{
  "num_hidden_layers": 14,
  "norm_place": "pre",
  "rope_fraction": 0.25,
  "attn_scale": 0.125,
  "init": "normal",
  "init_std_qkv": 0.0224,
  "init_std_o": 0.00424,
  "init_std_down": 0.00256,
  "beta2": 0.95,
  "lr_head": 0.0149,
  "max_grad_norm": 0.5,
  "batch_tokens": 262144,
  "max_seq_len": 512,
  "doc_mask": true,
  "dataset": "wikipedia_en"
}
Each number is 128 + 32 x the weight over its row's rms, rounded and kept within 0 to 255. Layers, rows and columns count from 0. Numbers have three digits each. The size before them is the row's rms in percent of the matrix's.

# up: layer 7 MLP up, 704x256, rms 0.125, rows 367-433, columns 128-191
# down: layer 7 MLP down (transposed), 704x256, rms 0.117, rows 367-433, columns 128-191
# gate: layer 7 MLP gate, 704x256, rms 0.122, rows 368-433, columns 128-191
up367 101:113211126150133142126118142193126106135140107119122088119168134158171141141138160050092149120104073097154073130133142199064142129101082101089165105152205120142123134186108131057107123095080154
down367 099:082104156118121129102163166199122151107154167137121085174140112126158101116136110096125127132084110101108173137131093172100100161182162122048163135126146117109146162137143085143156081168144133
gate368 100:121070132135141089127170103153101074111115171100119099123186148190184154116129106093099126141130186086119118153132115148167124117071149090144145092110101107075105128092107144114099179100154129
up368 104:167068142146145132102112156122149140142077194096071159111118109147118159095132190093128095134106108165149110159165152137132110147127046179119115108127197138138068099132117086079155089146119093
down368 105:108160096129202106122139046140104119150148165067120173150133129144179136092129210172168152095112157107083136163145148149126146129183130123127058091142144062158155128114087134140101162189134143
gate369 102:136085087175122110107031129148135135157140049101116149129139131109156150094166138119104096129144141187114128120108168114112187130188200124135119128136151164080151161146183133130119141120144140
up369 103:100186149107108139126116052088143085101152146123174157113109159142122121109070138088117124144122205139133140140123170123121073105120115144174133113095132103047149142179212109165127101161116150
down369 099:124135124117185136127133170127162172109132093130148108103100132203141110114121152107212120124105156113130112082166097086171088048117088175153155152099167126141105121090147095080146148101145142
gate370 098:179159129114126102110160113157129146123079152124091154130157047095167152110141151102170147071079110126105176166103206095070133108110101073052140104120112173120156136137185149099129085141051092
up370 101:159106125149156170132133137151111141150118151079157131145069127151153092132163121083080094140195161145137084089119098201148177142153104197144065124125094133147092149137110109169179111185126105
down370 096:156163121100099102145130105154128153159135091071124099084084111089174131072083144143149152061123077075093156091094172087062099120148104091122136093124149172148123103073142123060096101114050171
gate371 107:156194160110119217109076125146162096178118108170185106114161166150135098133025102182119074144113109127115126113122146166146116095136162118082168130132080169146182106082145108101186144142194120
up371 099:136171098187094138181115106120163122103093148174088123126141104102096119136096110139107067176147126087125139123116124140105124111154152092122144150122096109100071079151089116115121162142107149
down371 096:104102133130071107105125154184139176080124165127091160112099128164066076103164092170158098107093119123125195118112081126156152164146137122119050131123121124141092142152087160183135127164065162
gate372 097:100163113096143187100138151122100111161070139070126094127145150073082130123130098082157197051158074121139132101098165158100108162094155145126148200138123175131145182106109122113172069191105094
up372 101:166153141116133184111154196160091135113122123146111147110202133101164148165157121129117135137102119163162136116160136097143073111134099153145142154103146146079137173109147109183147106110126123
down372 099:128162110173132149145127091173115130114168108080171162132186108152127124090093145117135094115174087111116155062052152110135069111147088113118159123160112103132171132081123169077131046113100092
gate373 100:129105146138124148118128094171162139123175054104173121089163115166165171178161183151111117154182147131081123136101058130077134099123080127175161197095130155091121093110152104137140132149167148
up373 107:094116140095104145112119075124146157152142101158156117115152153156143116083075183147110145073110106124117127196173165160128125147103102084147103116112089086138150159085171044112136126165098129
down373 107:060099163109146107191101132084109175119114124098088212099117168119081146094115175188134072066129129159139175160142148183130119210133116050109145121110074105115085099095193059089114112167189155
gate374 095:202050131087055127103160096154117099096161115094187072103143125118119171147121164167088121085112142071114148144125070097132146110073167098096174089144095102137140137112180151145132122103099115
up374 095:159117162148171110065097106163167186178158084151125121142095066136145149099151123111090154073141126112132145120215166116189109097124171169080110136134167119154126140156131113085126123100137132
down374 096:103134121031152136117118168145177116142181129110154140171176152142136153134157111158130108111118163129133072174136134052119126112123115094121073084102109137142110050145126136118156120050123123
gate375 105:130134140105195076154115075113160171112166137113160128185156104099122128158124124149118134129116083210106119150089085103176141077142089159113160154141106132098148150129041154119146122173080205
up375 101:130129083148177149126169150120162095157138094139142137141140133145132167110158111141101116149184165119096139175117096080158147095133129153165115143135131081139096142127187097057126099111135135
down375 100:110123176093050129137124057154178094191094092126130107146063135148157130117111150109117032173116107165101126120204118112152119131192115089081066141092180098114095184153091122136114112100118157
gate376 098:127123176121113076165094091153156144164096154142125117096148125127144096139135102180098114125086174143169128102134160139108100080108114139101136074172111193130157137185155187143122166088210159
up376 096:137163154155097121165080146114142074209153130104132124203083131112127174180167169167090129116125071085173069107133139099103113095164158114111113128110089132143140186106129079106124174118155084
down376 102:074096095138154183192090100144115173142121137165124142166075148145162132126147142166146085112095115121088178152082153093153116102154166151079108156094088160167154153158122104123128155118158115
gate377 107:133122135199095142159128131216110139125103133126162143123083119147172143082078113093129168088129126129182144073093127121143142106117081189090095145117183155140158172165171145142211116181130166
up377 104:133177138143128139097128069148147049131103153107068101116142149143152086102127161114134123102077169144138122159151156140104184064144105095141151133120071250143114087120068151092154131146075085
down377 105:099126131092167122167098104182157120177132130153124158087114127181125142151114149113102117130135123123111109138088160158145181079173139130122202172096118106111067103143167150073131179137120156
gate378 102:133194138171148152093157187071076114135145109215134115118140164104180171118160149149087126126143136104145160118122160157148207115120129127116092145081061140153118116161176130096144126136169114
up378 093:120122127113117118095141111184114127107207020143200150091099145141133134060145116085115178192097118113104091140091086135107151143101119159144138153079121132202106115138146179112081120117080111
down378 092:165170157173125105109128116088141150105114114170177171147130103106054100154110120118106064144132130134180145158137136163094134170100082127125128163107161063128125147085097144119148146121117126
gate379 106:083175112146098105174101112133133157111147144208138179136089142068140080181161066150150103170132112219158122133129077131137185141109172179112118140134146159110165086129177139137162069116087163
up379 103:159134130134109101141117135127149073069102130098118110094096109195119109154096223125124130075095134149195144126165145181073150165123206128106181140081148144081117086068182074143060152099176108
down379 094:097122152125123128126200124154163140153138108137098178105089122157149168135166126098085143137179151157173099161153167184095114084152201156098143130109103140112112121130155150170118109079133105
gate380 099:114146164157174091094178091150098079102113188131097136099138096061159145080124169197103127152122110105153108124159134076144140167129154148079126107193127075103124073095099134140098126096188151
up380 092:146169073129121128145055151120106103131148144123133144086129147160109150081081147121178124107174120165096101099162163043131175168144067135102144086143151124153191112130127142139090067129143068
down380 101:110130175151098142096107168136139141175121098109115131132128109113179105032135151079110126113116060135155134120195160170105121132166049143125064140119172121143118139173153102125063066089127105
gate381 099:136168163121085137134146164137171186137132111122076117130106081176172158132129134174072091143154114114113065109110094117164091143120170106115180161144096122108137100129124054172136122124129164
up381 102:219138142065070136199126150148120134100142182141118165142171135126113141105122108130150103134060132121161159113196095156110108188153068052107204126172098125113165141128135186133164144161114141
down381 100:136131131121129106101093142164125178083155175152054065109118094092141136112135118108157137104112131079111070108103133156111165136110062153155078151089176139153122157187140147176093146122114139
gate382 101:088091128074139126084137126169017066146091085101121162146129137150080094096084138162131143115104086159109154119091074112129144090119109040108174109070135151123187124107125193137175079127183146
up382 103:081096120104160166104144119194143121134103190103096173100117066144095126111156210077092174101161111119119199130162155109106149169110095079117169160097113161105140078149138180136128107093099207
down382 100:123152139130123171088133112163074148060081147115116128103161072155150129063116088164176107134183119111091121092115159113135194100125127105076110130109160108208113121135092113137124098127190148
gate383 104:171076129123188078130177116158115088154133112142158141158131129125094121085176151084166117047142134153127106153156134103159177116048178131087130142127128088108113111116121105105149101200118142
up383 099:157153141134103137147083142190155134140062141099105091112101131090138179159141084116155148126101117109164121127168146183144134092154125113139065152126110152163185140128077077140122189078104105
down383 101:138141121126146147105140130144168131089082109131109108065094153081088160213139145128141124137118100125153088096165173141098137117107168103147094133168151079133103163125104131096108101175130175
gate384 101:079151079169080115152154090110099051127129121137123183138094176159115120137169133163137083034137076121127153083139153149158109190138174109068109130154184114064119124125176176106146098120105124
up384 099:145120100126146123076145136064116123119190153082089116088147160055138151125098134116170154107157132127175135139144128155122105135130107087121151130104116114167102094147157111105159178177095072
down384 094:157100116155105130094162111150109098139145126121126119166150135093120120148132139099072184128133161109131128114085122117151103182125129113126102088074134171124140126132139133201127110164090138
gate385 099:144172131081011158114151099122209158126198167107141139099084123143090113131125188079117186119140128125161110150191098170162164080092134085086116119154119120189124145110168129086118094120070099
up385 100:106151099150106132138117124163137160095075106111037097111127166090133160161130135121104129130108157094105161117108170111114137121102131147126173145161108122130145166168071135116108155098147147
down385 096:082098123104104159081131143111144126098141114115160145147089139207180118149125138095111084089140162134127159138133161078182101093096105139087115127141212165125113124098062141101115156204080077
gate386 096:133155149127130141127137161124164153128162145137149176111144108072099143131102194118135132211136104119113159167160094169118163127101076117119092068154163069129116157148161186132166099149125100
up386 101:181176120143108161128057144145124148080114126062132146097152055113173138156189173138195090091118135082120125187122114135191134110154146140158141133124177101137066072112138085188095099163156190
down386 101:136127151125111091155096120167149119120127138138143132117153140179106178139095146135147034114137144137127101118093054163119082129180146122113117105038061141127162107091112152116113068155137125
gate387 097:107137066174174125165082101144170110119128116169129106155159184128089158158143110130123167150111100072060135130144084068129102127140176152133124094124127122109081148105137166096107078087144152
up387 097:095144138136109139159149090174127170074098175186105117111103113101121073120058115139148199102113117158165167124115136157099162190142041121160113128118165132232113101145141088133159136119086058
down387 101:099113139167116101142136119144154148082088153079151047128151108105162084124104122058115157164087159122145136065120112188161125118172075146120108209128135154148139104160113128148149167094126198
gate388 105:130139151120129106082092161035059098081123161129171077117160133157157124097144136131101127074137122148147184130101169095122130161169132112161145091111179151103143120064116161123140108066111109
up388 101:150120149117139076144110080161186113176105052157167144136119100085149075138169065135121176147130123139154098165069100144199136126156150153123097132110181131143116032109160099111089174078142118
down388 096:131079098079130183178159150132133088144144126110160129142183132192144092141126167140055055112154109130136116111075184144147136121093133137155107126120104118171120145146171082187137119115130160
gate389 098:118144146141130160176091170112105146064125113171110089108133128123163143138156174119099092136111151088118141113048175145121140094133117154153107090137148187152135107109173113162211099176060172
up389 107:119147088123112134160187134154088093157104191118120061183166218138112112120155147114113131122111066124133167157134111114127128108141176089078095189068141120109103121128106077123150117105127088
down389 106:120127075131189151184177126138168132130173106060136114124150087098018129095115117170123134125111125113105185127174132088133098167092119134113154146093113138170127127156188063104110108132134113
gate390 092:095114124129118143131116101121145124128191102066113108119153080142185140058133135108126088125070111131089080146142099141142131082150081156124204172122206177110128189169179089124115180099168130
up390 095:063110085113106161136098127155128153133112166147063146131168127104110083149197124092122146120165121066149171139146133130122132157133144144140114131115059135147089125107108132125141142086085065
down390 097:102085123111115167165181121139199130132167078132104149138153107110073176107131079136141130201109137058125147151120216197105142182174155133131139147168150140102114122131150165160093071158129112
gate391 099:136120124112104123096122132217095117113117103182139134044126166120172098130115125071097187111102164116100170117141153112092157161158085097155122125122060096153106083130150161102158138117094096
up391 105:064095114109118137150103053170145150137107152246115100119121113115163128125182105107096062118149160141152095173143094148116130152124181032138109117074102118150129113109169159132136114193136107
down391 104:085107087131134152226084091103163146158157116155105190156142110137135171129163093158154154177119084123135141198102074114098110118144110164135092134074101098132154134114153108108132125193136122
gate392 093:191146139168112147127121156146170170097147133096164120135082138121159168169113128110104157077080157208127194154149110186065138115145087080097207168100100147117099182113104107105131146057202129
up392 098:160077147112095212173065085196147154105150132146161135136176108123093110158159113141198157142103191149158142135132136110117147096136139148181166107157126214085163123154130148073092122167127111
down392 100:124168149115129097107129117121214121159089032141158100088102110154135135139097134126115130136087159171132096053103169139144145109084117165123173123124074129140159161165105169157121118143183123
gate393 095:113100145105177100140129109163155146158135115182115139200087130171118140178102158108136147126109126133106138124134174065065148106180077189134152129162141128101120119180097057131128156143111183
up393 095:100168155148119153151049118151111146114205150189122112129100125141139096153151171163164101135062138134105131126093114100116104152115091085107170082084093128131069113139065115155173107100099105
down393 098:124166127139169113146102087155179048157163092180069133092139111164131188168122144080148169152091127103117102158044071142092166144106111126145048130117115170110161117141104136169155088126156096
gate394 097:205134133162145097106108073072128070171144114156102161101151140165142181152103119164110094120135174077114059066112132066137113164085172156134161151174173140073148178166187145098077126141138092
up394 109:160143115160155108131103136126153109120149150192182141166146194112092129117068116131127108043145170152138128135107123101160103136140080143166106094231134139147126161064149131157165160177159105
down394 096:116111110131095051126136093134129116124147102113128106127109170097074153098096133127217124121129106157084121125111092103132128157115112150130203121100170114127139093117142164099150117159097112
gate395 091:103096096094128142109138120145156133172155161105107125137115144198106219153131166115108127112107193136167142129161141155151128093108165086093071132149085126116134116098093169122110069109100172
up395 091:116044100113145171166166162151121078177145135156104134160143096118147131202063172130107106144159116118075067115047156117124187097121122094155135124116143131138130181145065144138204131136171151
down395 096:112153179050090158094158102152060118092095113177070140127143127120136105134121125101147112082133149087121089137150167151147155140120169120094153101132084235124124114106086176135132145107144115
gate396 099:147137089130119163128126140221071121151138091111138181142112168132066140093116139172101133156089126158059083148081172102108130160096097138119126071187163150100115108140102144131092147165129076
up396 092:188058126131128117144144109129074115105128155091154183087155084092115112114133120114078117070100155157192145141107084158137128150163137165173157118100113146136154032138147098121151098094141140
down396 094:175131058128155186091069139134161141131079131193136071122077154093162179131103135109100115114115170107143116120076101175151106100103150102127116110189099128194122079128125114066100163102140154
gate397 102:205067169104099131089071113099125147102140127153092146107138109173108169148103137132124151105066118145149069133160144148140146125140153090169226169110136129126176079160189123108120101156179142
up397 099:143162142152162130103119139101140194132104095050194109163074042140110193144130197123130139144073124220153171137111145116119088154120180149106130135119136189131159158183109135119169186112116135
down397 093:096107093157135165040110115169072161075101126103140092164072165055124115160138158090158075168107141092102154139098158162158121160163132118143088133124133075140088126158126122142116187134080152
gate398 101:136099107192116136148106082138073174164129129111145119144160132149182156147101106147120174161148107112083165180148093137105116175138132082146134167150179152140120146090144114105179072100183113
up398 099:142144161192165215140170163092175119143073182118089122149103195106164086155147169164123132160144152127116122133140116114156052074151128128139129141113100112058119163091149157078109110119137125
down398 104:168193167203168181133194165120140127138038126113187129147096148168127128158155149134126112139133143162153156131091143149101086137178156104153124102140153125100131115103156116140151156162053090
gate399 100:121161112117128135140073136113124118114105125154236086107136077131126098165163199126126129129168095112158154108117141145128125149114108119079137137096162149132139110057204129180165129128164133
up399 096:118090146193160181111116080160079123111143104129110135182141113121124137183167087118148081097144151166135058036200126163146200114133169180119114136132124171086100108175085111105124106099052194
down399 102:078102146126122112072152140144081129092156063136118135126129115123140176127128119120141092167110160122153143125090086135138134105143147175113076139123105130115109179121080090145184118099107138
gate400 096:102126162116096096123139142117107144067197110147075123134197137117043115156105152122131117135144139092114107122131159139127145112062135145138099133132153137126159110144113143157128129036113166
up400 098:179185152076126167134189112110154080127111189182199114143132179052117126138086143083191148122030138114136113113168106141135113170103111112115154085119162116167156116079124131094095142172160073
down400 095:083167176124139112099129154166151204101087128086175101089119115088098158128097169155141114133175115093087117152138097113180106133104100122141069140082136093161147181162182144071151147147112124
gate401 102:136082157090108146099129130187149163137089163107197174165155198082159103153094095098142140113192140099149149122128132110133112149065099150120154050160140058083154133175136148100184150143211145
up401 100:098128089117192080153129146121085100155098112140096059159097059100159156141201145136106094147176143142112067091095153124134132140128113134141160122057170144125132125114139157124087160147082090
down401 094:149169141129203126131158155127106139073112179119156158179130178132169141067079101124138156127076151142102183103140140103126179157105101183146162143120116108126086133197174098104072137139192124
gate402 097:142145155129090114152110127141107100089104141100196134086112158098127146093142193155224161091156105147127129079170143131103155189177109083150077083193122174128062173121129087101092118128150129
up402 102:063104152179125149155123139181155073196122131185085120081184084170091070124090095147095134145094139105111183086091154164143125115095061105109132144108118130116123071180135136110125137156091105
down402 099:117154149127143151118143131133123158140171172077126162196136139141140140142129075113097146161161127140153162102122155098162137063158126079072089162167139154110131154134140097158183130176126167
gate403 096:107120136106156123136175124070101118172144177087124110112100155165144098179137115087153096157102145109124136111158114150043131149128177168115109136108055216118121154117128107084117105114122161
up403 102:152135097126159113140071129140148134163157174081143166134116189131188126127114104156143105124093193091120158118062169131066123106084113190118138123155141130200170129149138147131119115176144142
down403 099:114138167041124148117156101088212168101117098105151123104125149172116146150099138151131109119176072164070127084154078098103162079144174134097159180157150097141169104119100103153109137113112119
gate404 101:164157124131088063176117119142102143169134113075180173158145114119136114120139152151119120134093143172117090095076071134168119137083083123129215158089101155126144161137113123145141152115096128
up404 100:156091132185098159131141146180119170123093109189111131125154137105177119186129117128086146148142161135141166147061145163152182098078103171127135090147141153132144121149107066173102088115084118
down404 103:139115079182128123101204129207146185156105127163118108139117130159102153147087117136080105109153084140158171089134152137105127114102151030181153139115069131173104130165123154112120122076132144
gate405 105:107088093173049183147079178173125137119157145151097119155142150092112191182166159129130115106134099110132086133134165098171170132098079064086141182073157134090165190162173148129052153154153112
up405 098:184164083148123101176125121103128159154111138150123037091073210139150131132182096102099123102142114115126189138137118145161116108079118192116127152140179109109103104140121069112161133132139158
down405 098:104073090110173161120088091142136097147121216119120131095079150075104150113094065101166088164115070114088119046130094137124111148126175132099127077115096165101119110136179119130119194159064076
gate406 100:143114114143134139194096081126132160125135137062118106103128116076146103106107139112090110096127116119174179085158153092172110150159102131067168123060135108165094122185136099117116086147153044
up406 107:114073112123122107167082127109166130159124181103151146100235168098076158143146108163142067111065112148132108148106117156167073145149095137076148132132110094159142120174127113097129074217116183
down406 110:129130068118107149157115109170101145165153125111104161113157096106068124144166149182145072151111068133124132167094137177179158136112108123119130084090133058119115070130109163106136132146102155
gate407 100:136145109199167147174168123115134103151122115110192120151079089116107134085189135149130112066102147122108098115103115149087168040077162171121171113094125155119145104157121037117191134151090110
up407 100:142127090199067127139124087140156124100129168110125111127049122127090124109162168124127163170176063139139123157167155176140139094144129162151141177124123111087080105114078117111150098131170166
down407 106:154128096089116078144073092175082089113140142135066099138160162113053140118098194153154146151109138192135105155150116119060115161087146114047151154109122173094098126141082152123206127146149145
gate408 105:113176138126152124126063139115137065107092134125094139156108097083141165085130127109089172104106156098202161097107118110127141134194188084149163119133184135098126114113192165126123137177132101
up408 105:169160125126151129151182163193141084138109110160046157137143098113133151114069202126159094121158113087104139105116097138098182070140171154114140121109105138164122162053178118153123172134149149
down408 101:163155135107130141165147196107122142158184131137172070147130075087148073058126095146076127158157115157087104135148123136108116119128118099111189134116112145176127135116108150141195094125070071
gate409 101:158117199100144109097090124124155065222181121109105105085126103169092090148131114115079144168156115119170154185111078094160116125117093147117107099160110174133101099089144160103099109113110120
up409 096:112113150090127148151122145138126096080123049189213166125072206131083126159154146139154011112154154142135100079151084109096124125130123081210113111197175116151126125151080048087125164155116100
down409 104:081090114086122108167132117139156146073091051157106172091103161146119154150166100093150089190159163156084142101126149133134173153074152092196067149184131131096091178188113107152132165126127118
gate410 097:098126158147203109178118105124138128150157216122107153125164096125153164081177134101050144131120110162159162165151122094093117184140130058107131089095113100110154127132130133112130084099135116
up410 104:112078107131114124162132134158110151168100104138145139086118168129139142153124119123074137146160144178116108165143114173100099125094147112094106126126144133090140187082157127113206144128193133
down410 104:187143119154129165122186132100114120105133089143107095100129078212131114120161119100090183111129124154148134159108180192059147175107099161174160114145151164096113147116138208135073151108199119
gate411 096:093178137116115148122129136110128129119111116142219152144103093170189184153156109133124149111206122087156159070135078058134128112174169041166131079117185116124123140121104114072127124150102124
up411 100:124114185145115090112081110096124105095137088022147117096104159162105201104110129187100074160144126121071100106192097092119104119150085153134129166099123114109127100188112161151117114184143162
down411 106:161156158130141155129147191111048127069117109143120134157154118159154130129185156117065081172160173114106088115073133153128136080198110099126114088139146091102153129112085144124132136162135069
gate412 097:115181127137122132149136179132153095126149141164097127141116166129124090095097107124125142173068093113121178098133116234153195112113057115132084172118127129084108081128143101177141111168176157
up412 098:101169079192134147121166160142134144157183169147150115134138159105118203103118140148192150108094121127119119135158083114147148161189080081162163118107118189115125145156101107128142092147114112
down412 098:107176165149127062128151135131150176154073119131131119140206175136136112137143198123135121127104186131129079116141082120152099098216126088092063102170154103134211113125120136092148159161089153
gate413 098:118138093249103059101141098106171130141138099109103168082143114173108137144081143132089077089136189138104159117146113111141141129107143117113143125113118156140118103110156085110100139096143169
up413 099:102130128144075122126139075169126072149112131109152158169120116115080115135146139151089165145197101120148154149073080075127142096171097133191106157129186128099171157153129115180188127158208063
down413 098:097084112143117129149132098090120120092149179150123103140053099109117136140101112226142142153115073099159173153114168128150128086131112065130150157127139177127080172092117109170139143137148134
gate414 100:143102068174139125135109161119133120113142154107187154147092169128092101128143112132126108180132176157183131106174090124174161122146178117093119108149168124118136095137197081147054105147178122
up414 102:164119206109179184134080134149114117160120156087187149130097088140080141097104120119121149200148148113151134120145114075131143060100182151140111097158187151114111104116157102112152148125129146
down414 097:128117102096158151113128132126124082171134147149162111113147106063094199140189129115110162099116159168113131159158112120156052094064125108114123073107138151110092111179129082117121124149203082
gate415 111:111086069084088109114161084065096113123057170116099117099091095171110177142181141182138089111096121119113078153141129124099139094150101107149182183105125155049058110163166124146102074112102155
up415 115:101122143144082061141154146140075121082128130142066092078146131099114123077090157114188184088108137156127106099140132098133146083131154124113102148055125161133104106073147130137113093085108137
down415 091:098119161098123081157189122085172130125137137142154094081100082132145077099125175158162107125109130165044113139074119150111099142090127136102104209088100165110144124138141097120100126131080142
gate416 097:174109184121106158126164150090108169184169172176134132095195120095073088148158170106143188095172071103117150131066162165091145101078148088084149088125087142104102107137108133186084117116168149
up416 106:122133053144128113187173073130131113131103111132101110099107116116080087117144115075112136123131128119128095094108086137176084120121095161138109096189129147117109120090121152171165131148173111
down416 103:103138054126134126096082092184121137123117182114168075171083117177195147132084136103177099110129099120177123115177108121142130137166145108146128147127111131116134118096131104082112150126120095
gate417 098:164107114121096075113081137128114146159103154136097136171178144114136164117126109172146153165092156133099164165165102088123150138099162054134117141144176129142109131144138116131071144126136182
up417 099:168110107166107116134156167147109119216110143133129191130096137117172156145102136122107149074116161117168076107134129136123140085168149149122148098120190087120127161092104088076150165121164103
down417 095:148118112159128142149185068129095114197103104154103158106108111170148155114129123113112100113133094069142142107168140123163060137140091146132112124121154071159150143126100069117130195115086118
gate418 100:139154123122133125074152116141052153107162113084126071161148134137124146079096134133115103173113127110118165079159121179154110137121167148163115122084111170173121068092119071158140122115141163
up418 099:108155065118141060142148158064112112133150101125166106153141133154124148132104184153128072112089083148084125130099103136085157075171147163147112174110105163098158175127087167102134137140093164
down418 106:181103127099167112076136138083103160221095104156166099141130083146100195110117165126134156100064146113117137136110127144097112101152133121079123198124114090124160135115160107091171193120111126
gate419 097:140124140119120094116106133152057065116139146155126092089148099113096124079150160090163106097024135073150137140083139117115167146106079187116095125156135180140124117092177142157212095166082057
up419 102:118104136114177104184152134111165139113150069094163194110079065136070151114069093123093146186197161100143102136092089116082118000115158155175152105106103103116051126122125093146145076113151113
down419 104:144103103110195130173183127166154121097088103096067130155103095158158216113150087171093091138145127088101107141168149132131207163153089130143081178116130204139096124110146093113145140103097121
gate420 100:190113115095115126163115164104137139099098134132176123141094131176180073141135133135116120147121130130168089186116149149072116141118049127144132123099087150066071164144100162153108115109105106
up420 092:167066191150098125074158128124191119111166121138124080211101102089107116201105092151064140175172082125119182173172134101130107118142141138124148086074135109120084142107144112096154119128143131
down420 095:182111114136122146156075136153127149176177137147086133137136123209141096112148117083041110151131050095200142133087161096125107107055141102131127151137160173081121156108123088128132044150133155
gate421 093:148142130182152148110115159033130163113136096091160135122145149115135091183189087081110145104144115147095069116140191106141126129126132090148112178104082110104128134123145116098125117159111151
up421 100:081136126120129160139142114080141076116160132149139152164144105151165113149072092128103088180146154162185157140181179081053131101120147108166039123096121174094159164167153130132109170151101096
down421 095:104091136092119160063128133194140140139081146196083127175108104106081125116146105133056113129115120167172130127159151172152135185127137157142147090190112152143116120152144103184149215151073127
gate422 101:096188114129098096162138082115103129142126117147132107143095164133126130164117159085121127133176094140136126155103193103113085080086155125097172141134174159096070158116058165133129124116164160
up422 104:141177151102151171114114074112070091098129135111124143117154165141143156148107139140043097102101134188131144108138133117103080099102166143151089151124196120069165138126092146108091193152140176
down422 102:128112142147095184127098070093091121126073137061104045130158152089125183173101144114113131110173150115066143110106123131102156086112137080142135158122166086143179117195082124107066159112158089
gate423 100:076102144120169189154156127129159080145091123201037154074136153124126119111126167082147143184173142146086178154187143136124153103172137131114127096134110090088146154089134182150132141121069128
up423 101:128139167091132110142146084092133134114171124164110161119189164107107128144085126113112162187133068129106173094134160161127107119178171131060145124172119113149173120139132184147112110069123154
down423 103:153105103104109096114121086129136207180079098166126137106153121094086134150102126135137125069156109124151076146112120156120123152135117119147106144164199185198106081111161075120145125201135167
gate424 099:114093221105142070110136144146128115136152127057117121089133124165141033194132119143108180084171108152143117114071161111127162081109089127121134098121157063105112089118145141125121130139158094
up424 096:164127147117102111148174094139162059137128125189108105143177087135078131117153103164133155101139155223103126132160125135124131069094166203100127133107120120120168114123179160071128100101115114
down424 096:184127122095112144130138191166130070148123092142141170099163188153142139096137143113121177118145148148096119158166122132155240156101124084170121083132153112067101100113120099048201085177126085
gate425 109:103148137140194106149183106124089127076200190159130147104148150117139100167150093097065120117118146194189110138125198089093104119160110077072123154144128141158103084075198123115150115120149116
up425 106:204101135175108142169158121140110131153160118162132121119126110145152140114154131122075146097136140166138149172179121145116112117095132174180096104071101095127151113072144079135046108084102124
down425 108:167109115140144159132117088171155172141135135135119120111093111188144154177079113168119106140185190111156167212153150165091095086125187163141147137134166008139112108096128145138047120076085055
gate426 100:049082126162128120149105130075139185105127077133108156187148154125182091093131100148121151144144180147077159132129152101099159144109165117135142101148095173131147074138092186125142134110139122
up426 101:114158158112161160125128094150186144141136113076117117131078109152085144123144125169133109134092094103085151108133145075067161117085138163074080101083167113104156114203097130109128115119132154
down426 098:124097160153095102112138141135180155206087143153209160130106111182159142115132135142144119066171110132166109143126146168147144146103135149187150145173127168102124130128126135082104187127106140
gate427 099:070124140092184126209187135095120109118102102180036139138091148137164147142154161116098197133160159127130070077079174135157129126063080136124141182171136117109164178153128084179126109118145062
up427 092:151149158062150150153114128065119144126132100117115087194204123109113131166142137163065132144130127141136072166113147125094144146142108137112198115142222116100190140116171123142159161151089113
down427 094:220105164096093125130141098139113101132127132116095079118179114121154120117146101142084161174109117097129163108157140120140176126137157138078127100137167117096133112111141174167120132175160094
gate428 103:122100121166150076148153158082126090114148085095163136144112149131119099103072116156131142071150154129179109178079109101115156093112123125087162166101141127185102136142130091198069142162107107
up428 106:103120102145087157095084095122142173102126161094114087124173143165116144111095139104150112119144127183118087136050139082146146161132160176141131170136120095142142129173174122117145134155109136
down428 102:141096150136080105074106124134071122125173157140126089135145214180168129077143076125080182093117174082109098141105141102113167137150130102114101091131102132149106156153115119159114121097172167
gate429 098:187191114052142109085162146094070105110144059099122095214116220141191135095129105082204158113110097128144126108126106113125166124080145125151136113092174100168065139083153133139153105166120164
up429 103:156117058095057111091175124113132188117147197091118165174135167134156147131060168112127109121116099142139127077150087064119106162184136112121126144129100085094107120124139151147146116110114129
down429 098:135150138161082102086135125113147198098134125101079117129118130155146123121090148126135098135115109160101160155121097128143078111167156168160130080145117123087134101104168123146105168101091116
gate430 099:150113114118097229084060152128122149181091137118185070169149122154084069119136057122105139137098157094137120148147176059118090122159182112102156161136174136098149085138166124080125112115124113
up430 098:152042149119191118187145024200174086123112132149141118141101126115097121092129151155101076122143138148131160127121069146192138084143099125103123156114127151065163167145115128140142137131146133
down430 098:148095103097140168099120072128211115119152152125138142097162134131120087122240080126130058099113198124057210146118109180120085140135078144141115155138147141107071115117090129137063107162147170
gate431 104:077116212072119140124127120092126133124132162140181135146140148088111124092127094110118161144106164139132090115086143141131133097125145119090136141062096150109088186169126145178138144112126116
up431 105:166090172142144162144147118142104197155106177160115139107109157171151104122168190117154224112138139091119184131136132140160172116121128135173097128186135116148116161135104183139151059113118122
down431 100:141077125098113147172065118101145145126092132140133239135166112114100122076140145114165134153107106107145141118113133164141145102103132122117088086090149162098078129132148165172109125162143118
gate432 102:170154118112098117199124146177099067178142134106116157060140108163178155155162066142112132135142137121075138146154118107192121085098177162119124131144137165100119108086108133126133163107154120
up432 101:097124150095142056091096147147157190164150118183134102126181169160132108098132063112124115117097167146119154185162104180083162196159148120162185103114109133156142091135121135093097135105156124
down432 104:113111092094095131077080172099119108167134108132152152152118122155111153128155120123190125106087147191133230066148111138197127096130109138162113143113135127186141118131128152128092131110113161
gate433 100:156123104081125137131095155126158158144098118109128123179109221133136111171086179150102136109127163122129151125049172105135090103107171140121074138126161083171112106155109180151160035163126199
up433 097:063098098155087089184062130107125164143157163158105115133096088121150117148120139147121117124093139142138099155134089105089128070126072081139107152129134129127223159058096079173100138174152147
down433 102:155160148109096143120140151111179155103138140134168158090096107067137127145122122149151080184082108141166137104147095200146104138145128045136139142140111132170101086139106114177118236098144195